config.toml
n_head = 2
qk_norm = true
init_std_qkv = 0.045
init_std_up = 0.045
lr = 0.0103
Each number is 500 + 40 x the weight over its row's rms, rounded and kept within 0 to 999. Layers, rows and columns count from 0. Numbers have three digits each. The size before them is the row's rms in percent of the matrix's.

# layer 5 attention query, 128x128, rms 0.097, rows 11-119, columns 0-127
100:500488481464494551511510568530470484517549515511505555446496505453514489487565561562462526516507493408538481424469544454585516477495525432559530539497437480556554412549485511493524423482533459494544491535509469482517439544525505516486465438520477493464422487498569457471502476545464543453507506464482525525458483557504539509461485473448507441423494493430583434542576549497558499477464
094:560479553539474455530433545527497557519506534509470497491508481487507522528524490540578512515540486549531443588541479490518481526510545471497476543475431489569556447463521503485515575546491530496478520450504495460514431422524530526450465486506428515495508528489583572504451458596458504587516494487479517457460492477459618521543510487528598509535529444534528530443480550520529489451539
097:547574495517528512511505519491504452494549474457403495493480417434453510504522509534579462440420488522434495521471509481419506426535505420504478471507448566494471491496525577442477436526465474494490476538546473487497552515473580467470493465461519489507487544496475505491472451515487397485451523498485455505543459483593486535451442480553523490455460525481513419462497570511575510492452
096:505500495563432447522530397562476570509483530565526517518519500489540458523475571564500576474483493516467485443449509573546523518562603525444577596499522470536472497530502525488478543478475470540538491503474514507516477466506493478508496466457469563457481561458438513521520496564508501565458525529502500519587474529484487499479418590463566458537520484538496534559514504493531515556543
102:509490471487519542493527553527502512487491444545490532468454455507543450548515483553480479511574454492508474513549542516476510549540511491412547469506461513472453464561436485488507534505532502521562499501520493449460497489515488423547497535447549483523480510489475498512522505515499489478455389428532527456493357564405403505486449559448518539475509532568470548446579477560484469496507
086:469503546561435538522532515483532487519459521543540578541491445490460533491499455510551474467505492538416525470476533507521459443504453439555501508556439447563430541585420465505495539578483512512491500454508505531515515423574476484463600510512487489540499501531492398499415535556507454538406444484472487516522510516496515504487462511514463539545504463511536491532446542447541460524473
073:555508486509487511431491571462465551467468462494556499547480542476474517448532506485475541522539550469452486504510567528507466542444474482442542494570513458461551489525473629442515547511514426536403513462483497576495476440499494479448491519561514539515505424499479505512507443453527491459520487557558515527436496541481474493462567526588514468496504560537459504459468525416549444512535
084:547448487600422430469541449443489449447468413550490529534470483438479550527493534575510499470460450559468520378532502451537415463504523543516471520490533536529504515536472530463542492499487433448563554584533557535450540516470471493496568482491520513515532559490477463454486555528524472531519521500516517494536476463502458517522495482487527478454405501512484489553506460520488556535498
094:482493523425523518479555512502497489490500508501518546523496438448547445437469448487438561440505503512525461574502483535422508580542557568523544529514527514565478528506532506523426520408547448515523514535494557471425470470439486536492528440517544509520456465524544556472542432477503486498528453520493573483534528568506471539483456482467485549481480474504470521462586502547404480443562
087:473524511585520552516473543551513438513558548533471523474466481488440551510438485496542470488505502536459492439446506488545463478537539463473494535532491474475477522523545496584515550520455555511501513470570501478527563482423458467468481473488448481501529588543527498511398544571450440570386521535427509481462528504493488558506475478467504529466406460489519495556477453495529489432492
113:480408509454514480529497449402558563499567486507533498513526513524519489532425545519429517502481516528517475462493480515542554512478536526391473492494552502567506488487495495579490530542547514476519525471495438424480535473488471465524483577465514534529606524551536575503535488473583562533565534463544520503472552444507526469541572494421505489436535530476530502519493453505503492437495
134:492594505541467520532520449556546506517474492566516479499461519503467550525493478557552477542536498459478543427453504517595528456498447504450457521587429466493559460503478562489502548496523523562493496458497453479475474474453499466452513525487418471460488563532462432519467514536499512563458460492490467472497482495422513488529513493558593493389449536545466487475430444475502436489523
103:468588481545463466489474515535459536498561519502509554490468535447505508599550502528499487450547504452481547519534434509463510489555566432478488421536460441478457542480549476525476572475488466568533501463501460450529577450559503475452614462478556511455477502430491465476544427466489477488499515521499449495514478548525472541418484465545510525485513457514538522574540534474435518508506
096:511484460514494531540486488502495451501528438470481446528559489457561525449535514502457498504476481412473536502496459506547443451511510497521509518483563549570554556449475522524447516500507502442472436503528453548464505548471473493471521512536490486528557438421442540465525494565487429472495482502546535497478412541543480529518567468530416412475479487450465482459461450646507503546506
098:455527512498568403551481496491454511487564477531486513555453446448460517482480571477520564521525510533506463503451530501489520439466439503469526507486574529454488571496474563561448507503502570526486469570518502417508532453498528474568448443435534527563546459491540517521518517503500473432500469493499479524486526497526552434551537390537464466519497515587449475475521463561483517550551
118:468498530531471481510511497499598565558565538526517478433463470436523518473442420554588501537408527530444625463479542485510477529497498533477558551524460423558505545519488589493476470537521500502525511550477508468446534520530480497488472493517504481516517521564519495525564478483544457524488529569542459492486520511562512498470542490469464561472487479528498544511377542468544499509515
108:419537425444611473509510573488495465573508496502481534444441531517528493523559528477467544527447515504553483552519558508455509497541442481436552472529589508477467439470453486463488464553521431461608524519502552499464563532499446462466462516500479541519547429523430457512515550520509487530512511518504527540515484443510475532483474511462469512474542522502499453410434515518469548469534
105:482543512595515501487573552491435434479504456501523449516501485524507517508484548541462492469454530517484530506591583538502497579567503497479534550550472532385521465533468470479493472542531460463514557553522488523504475446511481567507511506495405515512519492484419423511470543510495415515412473524490486487461473508546505525512500466500539461460483500443501470608531466547463549479551
088:420517486519431501503512613518514469571509497420466430490487475461597503509515547528491457515464540525473534444465568479518457561505541518516525446412520464545549511554478522492556522536462495465500521459567524465517537556424435494457509549535498543499548492462513522461544463496462440517486504432469535529455529505510495545550523511520536495521516458493578507537576473538539449424485
102:571458489509553415502513584458548494516497481513512492547453461533551507552465498467486527497552533446507490512517474515481534455426556542472515455539524419540503453541449444436427466527560558481576442482529527458442463523455481489505461541502467498403418461535495463547493482456492554514501505508520548483518492526534534475486588527520488428547544501453480522513430524558466478544545
099:428545528582525546504553533489531500502476512475575485567468521538515507534514520498559572460476531541539508447615477474521475528473548501544542494505535552455526497505522460493550537528522516497507514496514527453461516478419586505484505501449438483516519486525538464486433560471516477480579505521514490539503519498445486521535495517434400535486496509509485435578569588424490592481541
112:473564463611485520471529503521469511519537496519536506479441424463445477465468502489495504559509430489551477525497529435493546496560458435440489474585429487485492450513476478531494557484502459527450524510498455508535405463510460528547444579430460455437506426528586549579498473479507503606528489543531533467482502478431538551490519505470458513494510491491478447486496518527475522499450
097:384471479512469533462485511569562479436515475494516472507487469546551433531489463527470614527434526567471491477512545491471437482554512474519466506448543542511479475511467540502486507517523503483564559495455492483520458446520478455456483458424480505553460512538495429553450508459504565555501434509539526575451459464560416548494485537508489495474506477567408524548498515497508452458502
104:478485506488494495546449448541478471419489495512482482484448550501546418486500527460538498507470538533491539480499402467534543520447444450588457497530515466496591453529477501516496477487458546531502466530507482534568448474545449538455550469496527467511541544415498560476498523496448526499557474487512476476538502485402457472532454389518432585544462511486481478464583556474541504494489
103:512437510557473465462492431570524499507429441476531530490438544506475469435475505432507445457519497473576504479534562459497503542495536496480462485509517464505498482535465529523483531503431453496505638514484541464545496483494421562499445434464492430524486499461525537483570514508472477456508474458531636532518529508489463537532527547524514493541510472495577464562530461549515472544550
103:542548433566549430495460476504545417489539517567472490539485471503491467556520562479474451437511540521450490474489527463467508483520473453517473497497464485524480434527418480470555476507466506497587460521506451477524491486513545442468486481507484491470396453473536453582477493483566450508581490472506481492498500444479537471486428606510485485474471580499546486505561536491496595472564
102:467550525509479538545446470513486458491478520468496487503479501492537507482507476520494488498546480528490559467492612482506489488497511485429496491458505576510475513631438530586525496489479482542522549513471511503464516474540391559430491489462518568542535488433462460416488528505565511501434455409436558548492495529420497513511560497475556479464495468512404491432530479510518535499514
111:573442552439546498515554467532507498496490423466475534471452468499495410552589480412453428573558433412446523527458506536555499535480478574515530523562533504525516500446578506496562507477483488486559499417535468501497452508481479486527505537499469451496460556544458492502519460485540483503483498539489427484453503515496408484489526493513508514455479426457462471465482484489482497423519
109:532481563484508478537405476515521428507495551516459508497418652491553489432539472505500524474469560500603432445521508544520463489521504456514509485463466486461534462533463482544503523515511498484482435540523509481566505495439466465472521573509488529505506537499541434524549505538507476437532505557478493422465559549486523507522487512491503550502553498512420486507506589465514417550471
098:517469471497529490521429517494433568451519464490503525459507488532525435449546503409474473561520439466405514435455517499492494488503484466543538457465563430501476542507508506478479539552450526616420420529529550433433498534528519477501519509485520452499480400454521478490483480540512494488436468500464472521459515492533465436488553538435481506555517482512490463464498466557537494451575
106:541499466506400497461532561521516494467535529433528487416536407452438490511518542487486443473594526445457493522462496440514534524447557415464524487506496538560454544467430499532542480499437513497535446492509514445545494484466511467484490475466540490485424468445498440528484476472481484539550531500492547491557510522530469473489499536480482495624451502433536466487476534555495432524559
103:527516519483471504442521445585578489465470496488531497456458540529537487475449461503478563516496509521448458563460465502549544477536561459497527474516552506515458461514447500443391473445522544516539502469507426545466462449570619513444494436464509456476436503485498481406402509497523477493492547543498492501489448533496493502563552530525527508502498442560498479457551524475463473445474
108:448451523552509491558533415542531507534462491496456551538493482548456495460520463462487497466520458424477463471499523459548503467432461493428490544523503520482482502462487584548468507487595558527489536482538488548572557491485601533512426567505525469559477451539482506439492572561501469503471513553484522457452515453570487488511449482542507451480462543500503428514430474496443519464445
104:529519457528478545498554498466492519541525485554456512492506468496474593526510508623475513475555591483474516494485511519490539517536517509469420393530463469442524519551566487547494510494405504456456480467553451468542546496495420452552539455548525514463499489552471511475557406485508454473498494537527485466479531501530503466458482462493472475472559504452495534572496483431488597554513
105:475495439545539487447496568543479556525427560586494566505574519490497492495471506608467516506467519516497519499583482447422506513519449506541544532436535399515471514579478489510540509511550483515462440501496467461550526558478531483489430478478523515479505484525472455534490488448488508510427460500484431546499527449446456542521534470566477424542538554572459546486501467502513526509453
106:518482506572496553566532468485529548500506486527460446525479493501550542508530475460549524533529543532535513528441533437576529490487528529437474474502489540503471566410508494449514468421498566524468446542452493498447455456452451490489550518509488434500483513439505523567492480545531561525538437437507463427495470487497579593512526428526594487496558501510504456474466449563446521495521
105:540536492448519473431524562413510432493526534609438431495483525529529521576548509476493537492500491423473579478484540458523465570465426523494524448500520507594458528588530564508470496482515507481470495439482504458445486496475500530500568420545473502480504554543579528543476506492460522533502526553491513512523470524504432487510502493507535535606465505558508462528546447515510517512491
099:472461489420472440495427424495504541468478507528444485484510501526512434554514459460435431567555495538478457510459517457527501500460473508468499533407451562561522521509454482519424452454459457508527458528496527412481503518494534573510508444546477494503548489501469501490497525477486510576514510476470532556508470533481441445512489484536492477530526424462485380624476481501541531501480
108:480539423550423515482499432474527418546527466488529505468491511500434567533406557487467442445483527506439543516537522500486495472519522497498544460548447509434456422484463466498487531463513510521443524497514452502584571541526459504530463522528546537528524479451501522543575528477528507452532513456473430465512593515499441467474538506500446564427498536515474511500509469499410473435472
100:502518463429565530524483516507493495505537607487532517465501497459487549546451472494611481481485446577546537517543510430503531459457464538513525476525509453459545492461470438555521539467448522507519540473424453553462514478453586496507445516548448531539483481440535501508501468503476438486524498514557473455543456557506525531461521451468542586483480483413491516525547448489496498558410
099:504514468450579527485502546423544477467555531488507472526482533481538473470586474486487448536516522562502527428515494512444463502527536502457514544484497519385430518520545476440480548489483577468501514500523484472574458419515499526428538545507459488492458529493546471482467493529459541460526517506496487443464432460493429476578484530428455488594494455437483546475483522515570486574484
098:538484549471434483515496512511543462465535449475480485455514483485523485462457522522520569499441458538538485531571414593456459466456500511488511445511459485500418568498588471568474535512450481464511466487480495528468520432543492465451585514494468441429490514418487470408459509513577538533589491455521447552508579494489515530470457490490494538463469483533448562478521491487533510517490
100:443526474394455543518486529454504465541534570550496538522529474501523499522466523429507507495545419471530519458443505530535532531550495415366451477473514431474533461526447515534489502514569502510532576503479536533477544525430430517492533510479506527557540522514505519492525495495524497533458473429379521485499513494548497498500502388453549534473456529496474449500489453484531483473469
104:472427591506530521428453551524494516553480473513491502488522536486444442552557405476502527560600498577517527505463519585503464471473414494440468526500493474552484483498479455485547525476450507497485505498529488560524489413500504587492480477516504507485508476450483551469553487489511501492431498421606517545455469562501517489477540470457547478518494494460430453555495438482512521550485
104:528493488440483515453554465480503509508524415460502470423478547497551494542599496490540486536467482493525467513491411572527476495425492477513520509527499568520498482505514529501466464512478510543514499556483462529512468570536615531472545484490481457475443489465500437457526497496583484514459527560520498541475534456442512496565550529555535539617440476427461449447496450533469528451467
115:518525537424578510493467486483565493424557505545510488448496525486515507503466415425545534443462483459502459514442462516525536498378472511539539406562474516485477507545514569484532553510472426477440482465522510530561515434505527511459512589552476527471543459509550527537504482487531539434454553440491518467487481488504454521560516468465495457528450557443473488501519513499518427471511
107:528459543558503459452468521529531499454537583445492484466453530542466456521510421479484520559470401520528437458503530572523494544495567521579498525536560526571521473504442519524487430509467474550550496484501436553581446478454499469513522455465449502512484478472498525512435538505474575466540444492559488432521518552426445535480474446503515519537539468523525538449465534503465542459510
098:405576433521473513534480571526478470581552546496492440603459510530498507502465413421479495490514500435610503534540493557587450483499540452504527509521492465505457446473471538542490452498469486529526507500521536525508411521463455511472430492500511516533453565517449544487495510439444455534526473528542512503575500520498474547522501490512493478442500514501562462439479446529507448477516
101:462563436520417539587559548526488536486484442525465491488513520502504496505507373519476459500481511487586518480461482537543614491548526511497468521455462499461504500481530480489479517476458539494530465486445475475533519505430480519529418522563506472536513508497535518523483495566559438452455559511492448490456480546487437474511593543437547516454514514440486506461438479495523443473416
107:510548503478466444502554533476439525585535481466499419538558542485460507466580468474459477477547496584457517498513503537529528500503550458451519548480505473432527464485516571529565544481471512470428481454495474445501416482457444553582544488505558537461516469496519514533501472436534526538547485549503440496467478514566482478502533569462520575491541480485494435429523463514420546527519
104:448500515537501548582505514437483531505513519517531518497478531445535553476499511462477446509529512594523476555514520480480512515498494472478445557561528439454470540524452507450461467429552504504480475470458474486537519513558484389429525534589482521478551527456484529497549467495469388469531541527473537510507568533570493485512438486501513463575471468421446520531483577512455423502494
114:519518616463487515507497535496433498498459543440484455529585515472540493451428458482426501507486487529509489524492559504545471476574520459469546559464509471584483470486445608452480552505513464527485531490484526537508509570481424474486482494535602523519438529559507474512549521500530525446515469528576468476524487509514503475453495522423525511484485463583567450463570515463540502512538
104:404525447574543610550532568540486511534516480563493500502455487542452456452476554489514478488524467553465508532478493554571550556568489521470460486532523508499455568475475569509494486537504497502488507457483476488522546555454439483548484423454577512500547508469489415563504572506480455544536499426458494565486510468486462555489492515504497504380466518506533501474547475537518495496524
110:583474565478571378422455480456516551484446508524514481438469500469499525511580482450543510591522473400445506424541550512510515532490500481484496508430470448462508474497525566508530528504510495526559566551484434544591478480509464469518530572478449491447529504507492510460486494474464521586500463493489503470527482473525533534493557506525482484532532563494463490526499486572562480485531
090:553437547532599414506493499498591552491513486474414473546510552519518428532526452496460524514532537529525426543487515550476462518420424526523464464466519508550522533506482456533527459476551502436569463597532514479479486488486515496586520518438430547499462477455493515459543502454508429552490468470550545509504487457522493485504562509493493509463461481468475517452461447565434509508504
086:428501478542461510530537525525536487567479564425479525501551442507486532570521557471466546566493471543603550554526484519474447462529501517506509543539443452498518525450552461525577573469446528537517480490503537495540474570524547494462478477460539451487482522457472516428470489453464477508500511501487443463565527453443505437500486482469590517476550536440478512519537506494501377506470
089:437601509618479603460500532514433461556477486475476477475616501523485542510472524488496512414516502493529447515524493523499465462484588485487514501481491525538473584478531465556504505451554560530505484447494509510551456504474589546450473447455495519553506501494530478462437526520522441528518454492480515498465474566564490493536506452549461472541496542455539489500499510420465489503555
090:446576460542448582507434533522507382506521439544554452497528510492478531488449539581494427489496450483455562424499510487530523507522496457560485501556439520472528462497482581481520536549522528563484486444508485521480472528499501446449447514479447471448512601500500464489510519482518477491489416509475481549492473547466513496503478533520516473439487465569515456527460560428506499553573
089:474496503492527449487467400532525534435488449547513516477466557523564483520465430543437549557513485540507445454465497475524511467499552550467467496521501530517556527489525517430504485492484487512491543494480468545498497515517476554534408549515541562517494517536504501579483470572509555471487568511427484516500442478473521539529481456458440471470593564472369521542547535570501504494435
078:589499466492494495480467432493571530419481482499524588540532468483546513482505461460528510566503571428491525535494475474498502495470438559575452492518536474488507427587526532483516533476450425558517412545461495559507493494554504491538514586530488472475448501462434505524560496437489537453513477403512474468527548568450489486426514555485490470528534471530491497493479491508469470505560
097:487522496475535492454505493506493551490552556459517501566509534463530438499456558433550517517522573486522551475544422510466455556615564501455519464499552551532462545488501504505485529491447473477553468411542590506504408426506461556514504494547531560508548502534525511528467471484547473548463505549472504465530406537543471541487525539439484483502505524523523523542551531544492557499564
102:546478539471512570506561411494558533456495507499439534436563495508468516501555410530517466528480470510502436554503582482486466470460516549561553550528465505507431513466492462532487477498530576444491526529496527517443500489485522489546504422483519492518516476421425492505546457430498533463456498586510521489518399562532495466477438483476481544527541557490472566549498471504482506514582
102:555508554553404401559465563475488513558517434551488490558478568456513553545474498504511467563476502514502511526467468475496546517457475522501462456476515482422519591467520486451516540534412471533536525528450527542481624487568457473528469422508462561518480528464476506530493476448518481520446520465506529472449559488467531543533511456486476540547459478511515477471501417485521507533514
100:424491445485493462524504465510438560434501538521495510477489495482514461509481493433489485575533467471495518459517395477437577524484478477493497475563432452528518533539535511501553556505541561537411467480483513526470472510482509528481487444552501459470458461549519508583501462437490493503483535498567473453495547460461503573457557534464429498445463637474475503511461536523456475451520
088:520452521387466506496485523517482524488449499495515433505481491470479504535530448468536407469439543392501453497441533501493558417486530481511444499467497472470586445493453482492567538486547423475553505470464513503458477487502471475529514504501565439511483516494498510537436536479453579521492466457533507444561494581489499427463502492497596440512470459507494445548496501520539510584491
114:522518513532441525497493459556495540475514463475436537498440521550470520458527517605553516557513557556451481524434524502554470460447494501448519512422568501488477505565516498454451482539478553475448480529565450461399535477499570469542491449452546492501518457570512514521470454436499467484529460525502529505426507457480508515545530527517485536522497413469460549486429437489498524551428
091:471506435573462492463436413569501457523466486497505503427553553491503506563508518511523477499511482476474439517496484520492433546498571510522473579476515445568499459533565490462543498546439539521458487501520525552529505601504483511493499467502577454529487532425492543438561493492505491463532458458483555575513514479445495548508490519529492478443521504457561376473464520502510428483439
107:522505538548537525580511481529533540495539448505454600518583492486476480538608512509415515542467485521485435461509532528577461488532481538494529571564460448547461493501433490502458455499499476563477498515480574528415504573499496530559535564567527543479509491488536505535504523539468514541476486492433544566572498527533556545570482525475518478512498507553466562464496492502511467450521
096:502515443523456540537500487458558461478447436503442453480522477524518452536484552587573507408439482464515547456449541517523469441545494395464505519480504515487557450458435480476540408451508512476480455474498416487442501525498556458529492515527532443505465505514519488452438525533540452447458532547532560490541501507457541559460529540488526494560507518522491571554483538476453480472538
075:503583422503484482547551495487489513541502516526545510514438538503475533521463572496465467442465551492521524503526449440500486517552541496535499441487439535456490541527457488499472517455509485463414476457553521569559528530551441499438519412527519500550531553503513529520512516592444469491496510543484558500462523526520521499475436350425503562539499537506513509551506517543515492418501
089:532431508447468417402472459485525589451445470512490470495513512525535509505528492463590499618532483440505540452565551464494509522546492415500462535438540464531487508514490509473528496495522439490508507495492415477550466460457458447481574520537482564452542498494488555486499457457479535481538514460516429395507492502540559502528493489461540485485545543481492517464492463515549455448532
102:531468543481523417521524424452580460492491479504466433482518475435490501506509493447441519562511418449428524394490519539482506535468508524532499490474480463542470562570509526437537510438580515551537529527553506530517539543490538501484460466572568501423536473494460534504537496483509531501572573476477457482522530445543531512515561512519467527547497548543568496511546513498414478480518
094:566459504403524493520519554507553549466462459506483549517525542456540480490478466515450480443511448580479437529476449599491546546464483534529476449567545522524430513571516482492453445483508465463530481579531521514501503586510471576528475406488559543501482471476501517466500533473536542453536489469511507548527528456612512470553523484517458543519463496463498564457502469500501530448527
083:451574485458550503574501530505550501545592551581436478511472560530460505550443471513552447511533523559517504460523518530504531432533535482510513524546529527454494481482503546540521541542486519470555508513507549543509553449513541505541500470451489499558556546535455508538512564524533452541459495422472546520512492475385510542530433476541463513422454505552534457510519537469491534525406
109:530472554416531458533475472518445504462431471516470501499531551499510472513502502431519562533429499395541549542526516472498558445493536448520550451474548558516542563548550496577540481522510467531487504530476435460443478458479444488486480523505476467462506532508510518537561483483505517495582429522526483453501533526615494548460541481496479502497547488509483518397538478520473458491601
109:426637472518440518624494521512495495486514496564500469565417541530444515495436555555542464465525545458522512432469510495546523482511446505417519457558484537475543513497486546463418569532493493511457530457480521505474537486463490478426476520472494475446459579543489421529483527525522494485505477506510472502532477492465499488537468456528511506406483552510519511473492488425470480491549
108:434624449490417556511610445542481478471523506459480486447496516541525521513511497526495463568527466492503478572520431502444504529500556529541516466488474509525558505456558414509568501526499510561463481467496491470469527473438518468466437472497513492460480560443552502506471461474412566527472521455460568504491491530457469480515433476522523526525547513462504446571525523489557545538462
118:591483510479430473478467509522472462528496472474467557489517453508520482449511526523451460539513489409460538420529465444468489452477546445487475462499491472514551524514477500505478498459476477548533426433554408446560504555492570462450488562509516524480451476505493414522497425511484521527503519542409515442435470490552441517478457549507548433448459475461426489518463522528438494477493
107:517522490484535511452472505488481477462549526513447521465484527578562589503502495528561517510518497545472479529585527524478463420541497555503472428530458542533563489501444496461475557466519517465477554417465514479494523457450438426517538520521490495496492507442444435445443508542457461457465462570514502476499476511498522528514464487537512637430497483515497518425530453551462489454575
096:565522571527487529505462534566514452565487513488480468513517483542477457527494550544504482592478484487498570507504546473507524478526447566519466535526519516477475525514513426493523439484579503486490505519537515518453505499447515445544505497549535464426506558512553420497442480413426503482486490495485434563550516488451531470468508503455632524458519479528500470455464528564588505586478
104:472541555430450475444485506548498523545473568555518467523470527478562497428510520545497534499512465539462517454493516582531508512542437510478426473515501537496426522513490511550539436537548539442523473547565480498467559548538529546512440475568581557575500506465436446511523514458494488557581545464475552532530500515543556592488473476462504522490522430516500478473478570499462532481493
098:490552488491506523454541529486537447513491491543517490460526497507478477542486470512449536521543537482475473478523482589473477483521528549563471589460477500382434520489446512507515484547515543523493594516532506633524459535517548511462534459462512517517491528473548557519463434499527474512456449512459518499487443492444527495523554520456413545511475469597521543509516459403525581493469
109:449534522548516432543439506533476516521518410514493583463536465524524481577506498539501463489480493512535533486533462475408500496462503437558443472566437482524511510521473505520509570459528546520541532478563511492499499509517516508531484443486595536478495599493518521510554533480527482505460552548459416500497584522562608580515520525509455515544478462495523518557442477524499572512530
101:496461461504531489554579555437438483556495468533443433524426493537495503605527515452400544488471506452477558488553498549555518483501425433468506529502470528507534482508566450476490547528464508559468525426531488528470446490416453439512562444457537488498479511438459457496570469529519510493543499505495544465550495469465482564474535550480497565575526481483479493509487463502486451523517
092:460555547554511482588532518488561444498536453457454429464489473542510459527538454417524516513540461535505499473519429541519559501512482546475521466466459508446445533462489583525452508517495496438581559485493445557485509571428467475529503494416514505544468507489457553517489521500471563470512565491501438475551520513539553512485496391513510516535504534565444490500463553506578476525500
100:529540526556489508496561579464512508577488486447523518523503511525476485476479523537503541445497453579532543507517501521567527523558500475460512508502490414476514485436491474466580598471534547557427457411505511540502396460495555491472450626481438517473449517455486454435507457509543458455482437557432508497525494471453496511528507487500507573483518516495535487492452498508479469513464
100:475516466448512521533513569500487468537475542471542470559391479532473542489427513478473554513530497537543554605509490490481554581556492509458497498509484410454514477549514455508496503495506475440560515460476502498467540472409446512494455492438484516419493536517498457452538490503511441583512498561488529494504453467474484545452478471586457557546472526501496530568496478589440485488547
095:454468572479504488410520460465522574537484474504523507520575542477539497467506471556517470523541470540419485494442458463488431511485460582482494426476499497562414519466479479500503498478534513514514527486461424413506445519523480521519540468473534481427487548573507545514538529494494514495559460494480462454525498603502473606494588485509426548528522454501543503481495533519474426507523
104:478480459405562527500476564454494466508548540459527472485468512477531540518567472465523507436510515522542538560529543483452504499547411498479453516491550460513438473534509488566464412497498546535542571496473540478511563594505484419514502536488459553532499528512470453477511528480481467439493516473482461531467446444479543493525534437468466493412519446442444500563403526519506540542476
097:515511490535509427473479433525468527524477549522500489595496547462520541444525516554462469479557448489533508460529576532474522473516465461484556495468482500510491521505502493474540476483433466504428537476458574515461467530590466570446476551407522488464569567457470512477533473530474467427489585479470518513446543476495467455437483508447519511526579443428437471478576508494486490490544
106:447508487468567500523524539525472514514473524458494499479582544498495586487557455435416505489530468483458495527486444505447590432544519477490477485470466473452483511482481475525503451503519468508479402525519554477474493474559488571437551466451517460544537444485502512478430496557601506548541535490516409428516537481494464526452544491478426534502530522526477545419458498477522541458546
096:544462519446463567491525436484457558524524506535466460510445583454536528516586507564517514549487436493427523501521512545514475621488436536463449479523445535493505502473473551537495520505481473484544533450442528466451496456486541512480619531522447538491579462503451493467449473561517499487479474448522482500538533433531555532491478486467511557407546454489503550512485502507485504505558
097:520531482521470535475513535479548449493543423474544531473472482512468534515536503587526500530529479546506452489520504452523563543438501407531528490478540486508612503585470577527527477526495545549505459503565451484464469536467527480459530505423522522526515479519491523592491395453495503551557505599488543548478487501503447569471515494527472546476501451495435440435462486535525489462481
112:503485495470492480478467518531487436528457506523512514491513506496535442430470508504479492559545408500481484458492493477517467515582445524486560418493525476525546560550523424510468520535499462547612473487555540540462523509482466509436488494513478434511496480500407491436517440464429539440450530492468488548489518527511522470557492509451431585568454510519384483476440514481515460465539
094:546499496516436510511523454488464549467514491482461481567514557563497447442522539556421579447546517524496474484464572509491433535442492483428508478473483527535516554493494479499422477497514535454525440484502512523525497533480542608501446551432504554452554425514535536539457517508526499592510442512490450514530439520481486577550470560504443458527567462540486562473520491523492551497501
094:506419484502512533488468488479532578437476440632528459502512525509539450449485548566516517484483484537490514487485388512448519458503433524530569491532554515530561454536469484514558517504483443475469455502459487494458515525530502503477532536439501457520513521513463467507495495458534485513490452560516516491508485423555553492512523433472556490441542556408523477467542590502506560430444
108:534512450466452470524529479554509556451517496484518476494478470483494546499472489470526464530462471493546542512506525544427571437503528467492499523520453394550503483433460509540470510504551538465549474434489425566498583529455457449527442414520522570530530459525448451490471511544546566496457496466520528440616453500478549511509500530443497464551505529494439428499497511490523523528425
103:468447539568467561564436539478503534568519474535472431560458510564558511477518481550470489593555523472528500463483547542484489500479465537565525444562497496426500506518497552500460511532416514475470459532479513503481393498538424553526426454481465516500484493530465488589486488443544503520511534517500549465468484514527484548544563476469574479536560522455531495529478440503507434524516
100:477527467427502502487519465464502538518462582571399466546554498536520480425465447567464463421567544483512490553517484526449474530580490559467512502463468477448536508519531554448509524436472510531474556498485569500575499506513405501518518468590548557527520508544436429502531568492504522517509504525523519500487506527550522529587481502560458437498517490482461490485476519446499525488547
103:467515451490506524500479489442498491542476563512483409511530490412492502467535492470507479494445557480530525483441515552491551492578465488464420522471444558504481532456553513492501482470518506518481473466430464464473451563446494481510499470473459445533561556464518532549485445606551447517564426437495502480450477481505517510498592542505424463563512410501540415511514509522493485543529
097:540477465486484474452508503461476409530494512520444465453506506463505474566543535496483521524484504469524545472480480441570547514431519514576517466543560411490500450511523511559485500499440479491541526508448448503441509547456530477527501514568512523453486561462492541534445510440500504609531480625468440435590537478544475534503549506488524556444489506457449441527458467484510464520502
101:501443527461500466478454385485503468433565465419475571514464507513492507467527462467484499515469542408500478525548473430478475475431447427475499525532474444520523505551393485526482506449545539503497505543552555510471464565503527470446521598549548506507493498478475498483446573538484480511553482501489466507532503497528503565495433454513495541493499476521495464461609497578467472518487
102:448490496443472500441452498500528484536472489557425494429463462464510524454546601462515440466496520525499557507465487487453525497441511544443451559442545439553470516487480445416511560553488542569539570419479485467528484521493513521517520452523442483529541526471567441472550432476501421507524522485529454541539437473552526487539513500524525520494506465462510560468498509570438502517449
105:491502519464461529500585495470475567562497542515522552573529544520412510451473509557464568492563532488470529516527489494586488531491445534539551498457459459586477493526483488549509554516467486484437573523502487521559452504479528455488429556533516525462459551461518528456527456494487505445555499532475571479506483551507555490543456409465514442538521524477484423477510509416547547548491
105:480493579545491488466478579549507490458534545495529557541489534466523517528506464459473441457496463489490497464481463472489508507497498471455485567492463511488523490481480525446466549465510514480475540523542508502567498470486456440560551434570490557542521512539466498494524413484520459429525491436513412427523516530604508593566533429465438499536537581502490546440567533465448527469523
097:540507526547511479508518549499448472558431535495415444463522433542510388497525467516473511457496422497518488495477547600444539512479435422516534534506550488564534531497512409546502538502439515501569445522435462500457515516509466495463491479539522479466552528446408536509418542495496462479472436523438453464482525526557506502516508497496572486530476501493493438507471463479446500515543
097:473524515532539459502573487571578585499553449536384503447497462517479495536469503433472506491563425494535463523453507457529518508573561467465514497570487464441523505543440453430514505489444479509485537469533453512512530495383461508468481502458448530475482564507478455473449498457521476488496488493455542549591438490464454537524483495537490507508484485530519550513473529499534531408477
100:504468452474508495529492525450474480528532441511465465476590540547491492433479488530475474492535411525492557548468484492512564450550539537553486501514531478564527487503533506462462507546499522518438555379547536531509511464558518486561512540397465500504522486526567468424489524568488492545510479536487540509518456435482505507551444433507472578558452410439483520482511540497559502543504
095:571480457487452489566526532390477486511479498490523490508506556533490489584478521518480508450506476505547587513502518514442420527426442458499537479531506510475489436477458479543485485501488482504484536495471493431528475469541529497467487564492464509579587536499461476496463414488484424483516475471529605505468523517431499492594547590529451497477581479549473478445472508494502475521550